Weights of a small transformer language model.
Architecture: RMSNorm before each block, no biases in attention or MLP, local attention windows.
Each number is 500 + 50 x the weight over its row's rms, rounded and kept within 0 to 999. Layers, rows and columns count from 0. Numbers have three digits each. The size before them is the row's rms in percent of the matrix's.

# layer 10 attention query, 64x64, rms 0.146, rows 0-31, columns 0-63
056:478514506417471393461530516427585506476514431409542539463464501521517473466411581500529489381520520540468531457510516386481574488514532455468509531497448520517390560553478561474594531516562540
072:517550512398522575549579489523488469483513588482600525519452578482535464466569423518489461443463630582518532527501481531521505474481494493503486436516447477437495484513561565536645532546550565
090:488392491493441525491540569453499489488538405504593546499487505495500596507410466431527523429426370435431531515447461421473546489412564518499515499407440508527495519526455461450446512485512455
069:521441539502497397444481521490492421548515497478542501468506475567492560475422489312483548433509495475464552396475488442455462445403577413501493511471500492488505543554480548466479461532487585
075:474403452481429555552497421528573546536543478522537403508447561562479547503412574486482521538473469471536463530584432428397475453427548543514459490496418554572506536575484524510475525525523430
084:474458510498536395433520497514515538485502428495488579480487492521451502511455382489402498462505512531550520372509614468412466467467467609600471515516529455494549528571441525472433528554461503
073:510512511574494494532507465534496439556471560425561487493542425474456471441554521416532370479534468518492561536370463565496489531476433470398486540482484549489561484422554396471527491490589526
087:579532605546555466553393454486407481554499635502473461493510566538529461508562542532568530550495554445466499498511467526606467465533474494375499505479486530463481489468557481525561478465591531
080:487469455528464415434514477487545493507457507469427458482436504536536541476361511519507460496427405524481490467553549491491519468342517614527500479434515557562493482552481496511396510488482400
089:538485521548538375552431552496524494532451505438467559475450423469485476479535543508458534425514496577498538531421464580387460530518393567476459471489523568494454524479432608441477547527534551
094:419442455453513521541542497500544482520493510600456549531428561488570522486459537505426508541479444537562420418582591490451504549449423590514505545537447539531516471590539589461433493526444446
075:632530494472552445552446546426491477592498541478546484458571492464451540546588544503488581504633545531501539438486501494474529574459505512535586503548510502483442507631518433514524556517499543
110:480585487532486607495487524521393449504509522387488436477500469487545463565538589552476483441524505508532514609575457498595523490560557537429441473504518514540488460406506578580483453442519466
087:480454487437574487420461462512626508548400497516451430468521602552583501452508553446507511529445513494502466386478569531507514513489531604454495509606545493519566454497575511511516521431542471
100:466486431517549663498576473563477488547442431550467480497524466476455518510485470469500531511435428474441623445506504493541380441488517511510531544579524517542540464404536405525540532539503484
082:475472547500506458467558409538564522417546469492468505465536492488461550485539477477551498524462517471424568454556538568551597460577359420467408530546509480393523514495548408505483455534545521
090:540474442547395406469484546487496563481471499375508480467435498489582540524472438507496497421546444446487598481511508524454491542472484488601496582435574490569526581500407565488509538566498512
109:521600494519472466507500523538467515474480534508515463497552545538467514517420508530493399576599633473580578547386443498517503545534574439625519520489514500508403553460534495527504537511480551
107:441471512488594406423517526526480512561440510496480512541414534401571405573460483486421470509520506530583539503474538449485502504492481446557460524480457467501455417475535497537511580394389438
108:485502509496542478527555522493514446480443392529520543517543423456482527499601425503462563429568492577422527524430442489369554544519464503547486481530486586482497507440425406474406544487535539
105:466567422472475569481426458477496444410525428597455527456429513505535545573502455526489550553465478511428505485466583561472611539427465553512483463555494520535504454533531451507443528456386576
113:549429475500475393555484457561562546488493456522490431440464470534534561475397489459559500458468571543480557402477541492423506407501519499485535384534510454514523525527561467465432595556428476
098:607509553496469433509505488501480507508554477489519617583571504547473509522504533502505419500511551504505597437518473517461487467480353582556529583600498493518480527564378528476433530515515532
097:518536480449491527477476545511435446560447462499506462569435558533425510554681516458571488493530518420481571512496513526517545545408450485437447494449444624517579476454474503548536490525523523
108:450473463462538383505544525471455531479576502523536571415500519487522498516380514479519513565454506442450451539498438430538494498459553601510464531497502570509475491452567424653474467555474435
103:453528527501520531444493589580434509501462484585472561468517466533411553467581529479522505469438485539456489578504488594482591422517480379484450443474526408529480462434448496477590480480419499
106:489514530465488461390579506469589544558505453466534469485478510612524562499384490499393450535504481549452450577549596447509476543432571533482495454505473471553511547498446374519487486473497475
083:490413519393512535527561539533566555461477469364579496424576492582474520512527500511545437506478471405479453488467489395503489604484518515438421429479511479510485436424529491495515492447523549
093:553429514455530453464542488496473500530525514522547516469385611515497497470480476488539464443486388474549462430528476506563524481486483459491487569430480492507383445514368448517627562467441481
099:536479509518489431498449580473533462512384541459445551531523544538467463451437537550547534471513553426561470574499458472508507492467552513551542461432596540456536557449397600551461414428444523
091:483502490479441496532558500484559463419432504501559507455537516510503492491489594580505444623503565508483487455458509543395491587448470553498481465568402542553566556463481555552620491561527439
088:532506368471431531410511433481497531507451520519579510451498475619595470612518454442441499470514583489459498482462483553490500444449573498531498431529522471504491504559596510502427441479477424
# layer 10 attention key, 64x64, rms 0.157, rows 0-31, columns 0-63
064:521476461470443412504650508391455474524548454525416568446428531516435523492457490545586506473576500452424588479484518483511523514474441486535486536502442454520457413464430552508556435486531459
074:511440431385507471496473477569549433552502516450544435393561508482517548534527473493448527616551481517492429470442502483493473494519499522478436561466406430537461477575444540541537403528434421
075:562487468414600376482577473504427457513469545433466622420538502533488446473497482494525494460605439427474492448539505475554509474499429520566573482516515457439429421478470459461519488512488535
069:561486507616526439463477555538397473406465568468496484442544448502592505469477376516452499512478497529509436557503517538511449529485490575588521465372481425533492518508544461476455424543466495
077:569453413477559417496500580489512438623474467497431544551534500492463494475500402621429544431530528519475531490513463532488437441468464532499503461589504554403470468496477471549530437557464569
082:546495467500474604531485435472450469517487489407513398463465430479501548518444489427423495509474498554493480544450512399480470465366583446606468545428525432484525498534541464513517407535477471
102:360555614496413603483522422505559543472528435486492450550444563547530459532480525465485451514446541470588501513551525533459517462637487568491441550509444531547505510477475527502434491456502490
073:480474539423560466446568573507572430440506515567538551454515532506536442452557510604555480494539509400493472451463510546455525470513503458307509494536465555489496517458555589496512518489537533
098:421424432528530504505515527506461509467509551488483478515488408461460583463475577398502504437543434443448506557472531569505477477370595467518611556492537480531573471571536499417512511435486482
098:489549510436505609490525519531437589469535490518413500474573517463433475591509476501566565510451443529468444501487456559535455514560457494508464395396505425446489601431470477534485423430529472
097:483370497509408517553447532447476419552543490591531482500470420491531636449448520512572548446510427531477490512496495491480464451424522569554583551520462557561510559580530484439486529526499486
085:498576536444492587366546570470434561487493477601500471521533564589494449568513485474570534545509478534489466514506534458536516477507467374494426528458483441432396474411502484438511510515528497
087:459638427442484500590498627508540500468502509512477500474559525508471466483579543537539514473520543464541476522438444502497419419552555423558534486518447520528507553620386507542506507478438492
110:495531432413478470409447483495514550478510516431504524442444500466532553514411481430459526529463437577497482489461484428574426508467602516506496429545503446573584535644434453540481520510461516
129:545590547428387524460529508470447477414503449555462483449574532511559515562541457540608547578494510475453509451445546472451505547583535424447436440540491512475535481453526403491513559457546466
082:563498518514550546592477443558454551560471600488607444439549575476540438456473475470534462535498519498439468490516517529486592540554506471400507527528508442473462337526513497514469498462564558
115:522565546554504456462510438522505516531455453487547516541504504511490474611463550472451457494607562504431425508414460541566452611465497475566462451401518496450445512403550442470503465437427551
095:533491570497491443484501542474521501376554406487621381425546516540515427498432580517492499503476568529514507556523519487579449512465448511538507463490417497518500473585599537535456523572558509
096:525451523487506504525498479521453414507509483467520468533428462490546642467567468536535429480533417588419497521429535396471509594530489430553482517474534460502579483505436450511481477608505598
125:583540443475473525574514545521584494577499447506503597513563501480550493456454512470485504455492589478464451565532534436575507578538488469511434606501421510401476547520492490437461442558609548
089:578560573420585432560557547462486501546455550566526465492469446580524478478598597561479483556529547533482489426593528413483512405528483520505551479534472545487433527455515513494590508521450478
119:593475415537558419490452395464461575465487699439512548470517486536471561571425506525477491486472558509520562515509514512522555487465451547468495418481488507441529497458505495473578453464507508
097:506477370494507530579477475558512589499504486441526503504488522468492397465535482406441550441550529449470484546470451522571470515517477420422452443434517491447419444435534540601548516553547430
096:454635588412479562475533617543525490440375432450488527518539512488562513478541515448475487445415533489516485499516478475595533451562507539513505440518463511460520419508502493481433546556444439
102:564474548477492626487496448456538460459563513452484478469512545606596513439545426439482643521531462485507508461519427487483499481422489603510488556441488507497513513515445474414551539591482474
093:512576506465491555490561521497550596577464499496482447506510486421463521505543594513591529569519477466505393496567618558498507453540478489448527464523627499469542534514540403564461506537569550
107:539526546400442453454455371503438506525521493517493471520524495484523473585528500508518526586637528472640560446517493475434441535427443516530516487522513535466484500601510493450449474520416525
086:489588452472448603419497428478513488455514542541398513513534498514450461506456476543487544495566547594462586570523464502548420461468464539485542663479459517505469472548475454535422474459487545
090:395449591471504555457526474531456558440487532476443453560434466444554526410547467543472463442540493575420416449534496586476515564451549528461553444431510523458534487493498401428455479449473507
116:590504546519557545392532496570535458596539463460522456555440447472499473573538526492511504438536478545440577572524457477443464557416580485547505479505575559568515458494398582540489537545478475
089:565494509559450417505484477565607543464471470528555548504443520526468425496522583513497491464441538572517619437406482525547473446479495584453505531409409565559543519461429567541474492513496477
096:564490436485522516484475519478516487542538462483552500493467555492467596545327573446479415626517469516550591560493520461498469538489451573502608439530511533520509482474424505476519530473505415
# layer 10 attention value, 64x64, rms 0.158, rows 0-17, columns 0-63
118:511491501419422526595396467465422546512378569499495535469478533422558594468502519495441455493419505488527464443575520557605526432489501508515538518466493509458516519462475440507524519446572594
113:464509537512423496501476450491536483474522555537452422506540565527528446494548523548460366522544496553373421441470577521472521456457447493487474580602522550485527502425439487584496439418522546
110:487558436351501492519451482464552465493543478516540650521556537488445517488439499477662478435499514506440457510514471465428530521539461501542499497582478560474497476582562500482519566528485557
086:389480539454502465391459449576417516469516478510509463568484478425532449548458529557468517463508454461542464541480461422496450492384496512500553548590465495497451419547464496425485458598579538
108:569505535493522551493447417467565458516551475512531452394463570445570504480472579459575516595561524549527562525544486386571577500401541482504513560540498471488554391504483494480471525489564480
111:427581455556560496482433605603429528503371513476448475414454476446485475578531460519544507531470526489413511497504465619496526518474465564505518450501530476532518548476554472579431504468565487
095:488575556485552522477498540481497523546496471602560509526545477434449517422434511580469458437526437582349443476450512475500513603439526483554501512542532530541394566503537506520556538499511577
108:478476563497508534439519593578504492505540513491455460409459513483425515474477554453498544509568475447488464501517512442493487562522407508471476422540445586563520614411539543383566472580442460
104:471408525483481520555356419465600464493507461563511553524574568536539516455551532530445522545516459444554669482560554495555512466498488499472450539507467525471559500529448535515500446500468434
113:529519535424578470533506549535579533562542488485444505458515478525464469446494430433581443563474483545482514517538545411480453543490536433494493424510541574495456594395388496442492542603472450
121:450523582530511475503491449452449549482569521510463477519510486559504561496494451571506428568361415587420467561486475442442478517487522446544422507473492558543551472413500509410523573534572447
100:460535546607462510529536512579494485513412536506518427452481442512484474521503444549507409481553463605446508516439540534496575510486478464484508522366441485582580435493603486512558459531495416
120:446504536452482539417518508563533530466586527504470522462579453544506542510481556518510475446523481486473457490488560531472570638562519405480432558529559445571548414495454564493564614523474430
107:543449539453517505443563538546475468474486523476478415449543484556516468526576461504510449407527402620468480439511422438505578480547488568512488494477510560609440528465545473468489553622526447
114:486510482622501497570423490579497463533412461486506363466445458454507460485430439510393504548461484497576455524492394571574432490453461433564539508483501516468512470484449501520439522453466482
109:401418541500598492593498545440476575454409452419535419518472462484548412518519502431522514512462590492449488505538458539560529445488491539455488544495572433533544571564434479520508549557539476
102:513542576547455547442399475499545547403483495522447524563485470473441543595439488493496464535494477528504590607546470446475459503581411482500516496458571463569492532551513493471601466455432414
103:424572479395448486466470525430484509515559513506489479498487559548490565525527499515496440472536466612444472462536493572411492457494358497454366499484459480438476407472523570551524531459544502
# layer 10 attention output (transposed), 64x64, rms 0.135, rows 0-17, columns 0-63
113:431430497438533463400486519414402475532530528479581459551495510516512403472518517523584526487520492594530474571466513550423489460466551568498505502413553498473479500533555535486400550396520428
106:480480473435539578495508499486473588425565475527457454466476453508474536506394574568539508542456611494587474444512527526593490515585586493482469445504461488465547439555623534512527462441511449
107:500562491539480481483468534484521509481420491411540505574549439461473495479524578472505511483440634455451493572417431525469544513479495518491480461476422554453557578424499608485468379468580529
086:573488488486507555522457467534474521533450495496455566433476364570434611530517462467548526393480493496437585475476515429441409474467466518501530471456531443541523496493420497543489589451412550
094:410543470584477451521521540459447480474561549520461520518523492453444443458500498528434499406506496523541509481433486584594386516571435496502476495538633426499453564594533510418458501480476521
114:480409457411453527535523450475497479528512491489471545471504500505509470457498511498487622449529497481434425422549494469397587446461490495480595560553384534588473445463570428525435564541493494
088:509488499537459466475487467498465606488462548439502466445473438537516518580349555553455510530495525525435557474464516543372500482581512591529513479565471558521612479469474526535506455591469453
104:569484438482555551538538548510498494453459382582518586531479460584472510507553400472458439440529530511463505447529479545413575435494484480536524546517416533526517452499380553446499551587503492
099:482520538525590473434521515599459523477520487497474390601490452433458529402474496497544475447561512457483461587483509567610459567523488437537464589507547484473524478525524577466555542397490521
102:430580517508548443516582517543530522482485439518528610535435505556458516512440541453354472491545500449506557451399488483468519557454450580555470464471423510505490457519475540497546449626495508
119:421529462495494508505529478524526538412499451482491415457522487583429539516458498424508417555471551479493553485393577480469452539548471582415470497504429510472463556593606432453550514589482509
103:475477406495473504547533414464560511428569478509553466490488550510520557493507511557480511571399448435429557481574494504568448518530503568488520500650423512543506543458587391491473540549502512
112:474512574591429538520501425565518537465476439569557541453479437537418571502408481453560488529537538465438576463529440527566478485542469486459461536558521601447483496596573449519473473463546565
114:494606417539392525580502508523517469520525429522524502487449533480458551549461492469422516563455440520455529514444525507453470482422537492491537464539440485641554484499521459426463564623483569
103:472445447441554509403521557492500568520508546584427508515415466469552402444519478491469552461445418487498547441544610410436546502475461476481508472531570481516529513461535362549519542478484472
091:425445488439473563439488520501538512595542520533461597507474608462454572391538519590535540526564453513496450469493548547431438474486489560587546575537487507422421453560528488520447503517520503
097:478517544552545481488545465507489603460546403502514467376504468591493474359561511518484515528549580492483535486514485536418494571543462453546483549584554538435511471532490421534535508497581575
092:442473556503387515527475514477546493375527475481504498408465471488443480509430553459563411505391588444507453597507503515529428515437615452466583464483473509503460493539531501501539466459549517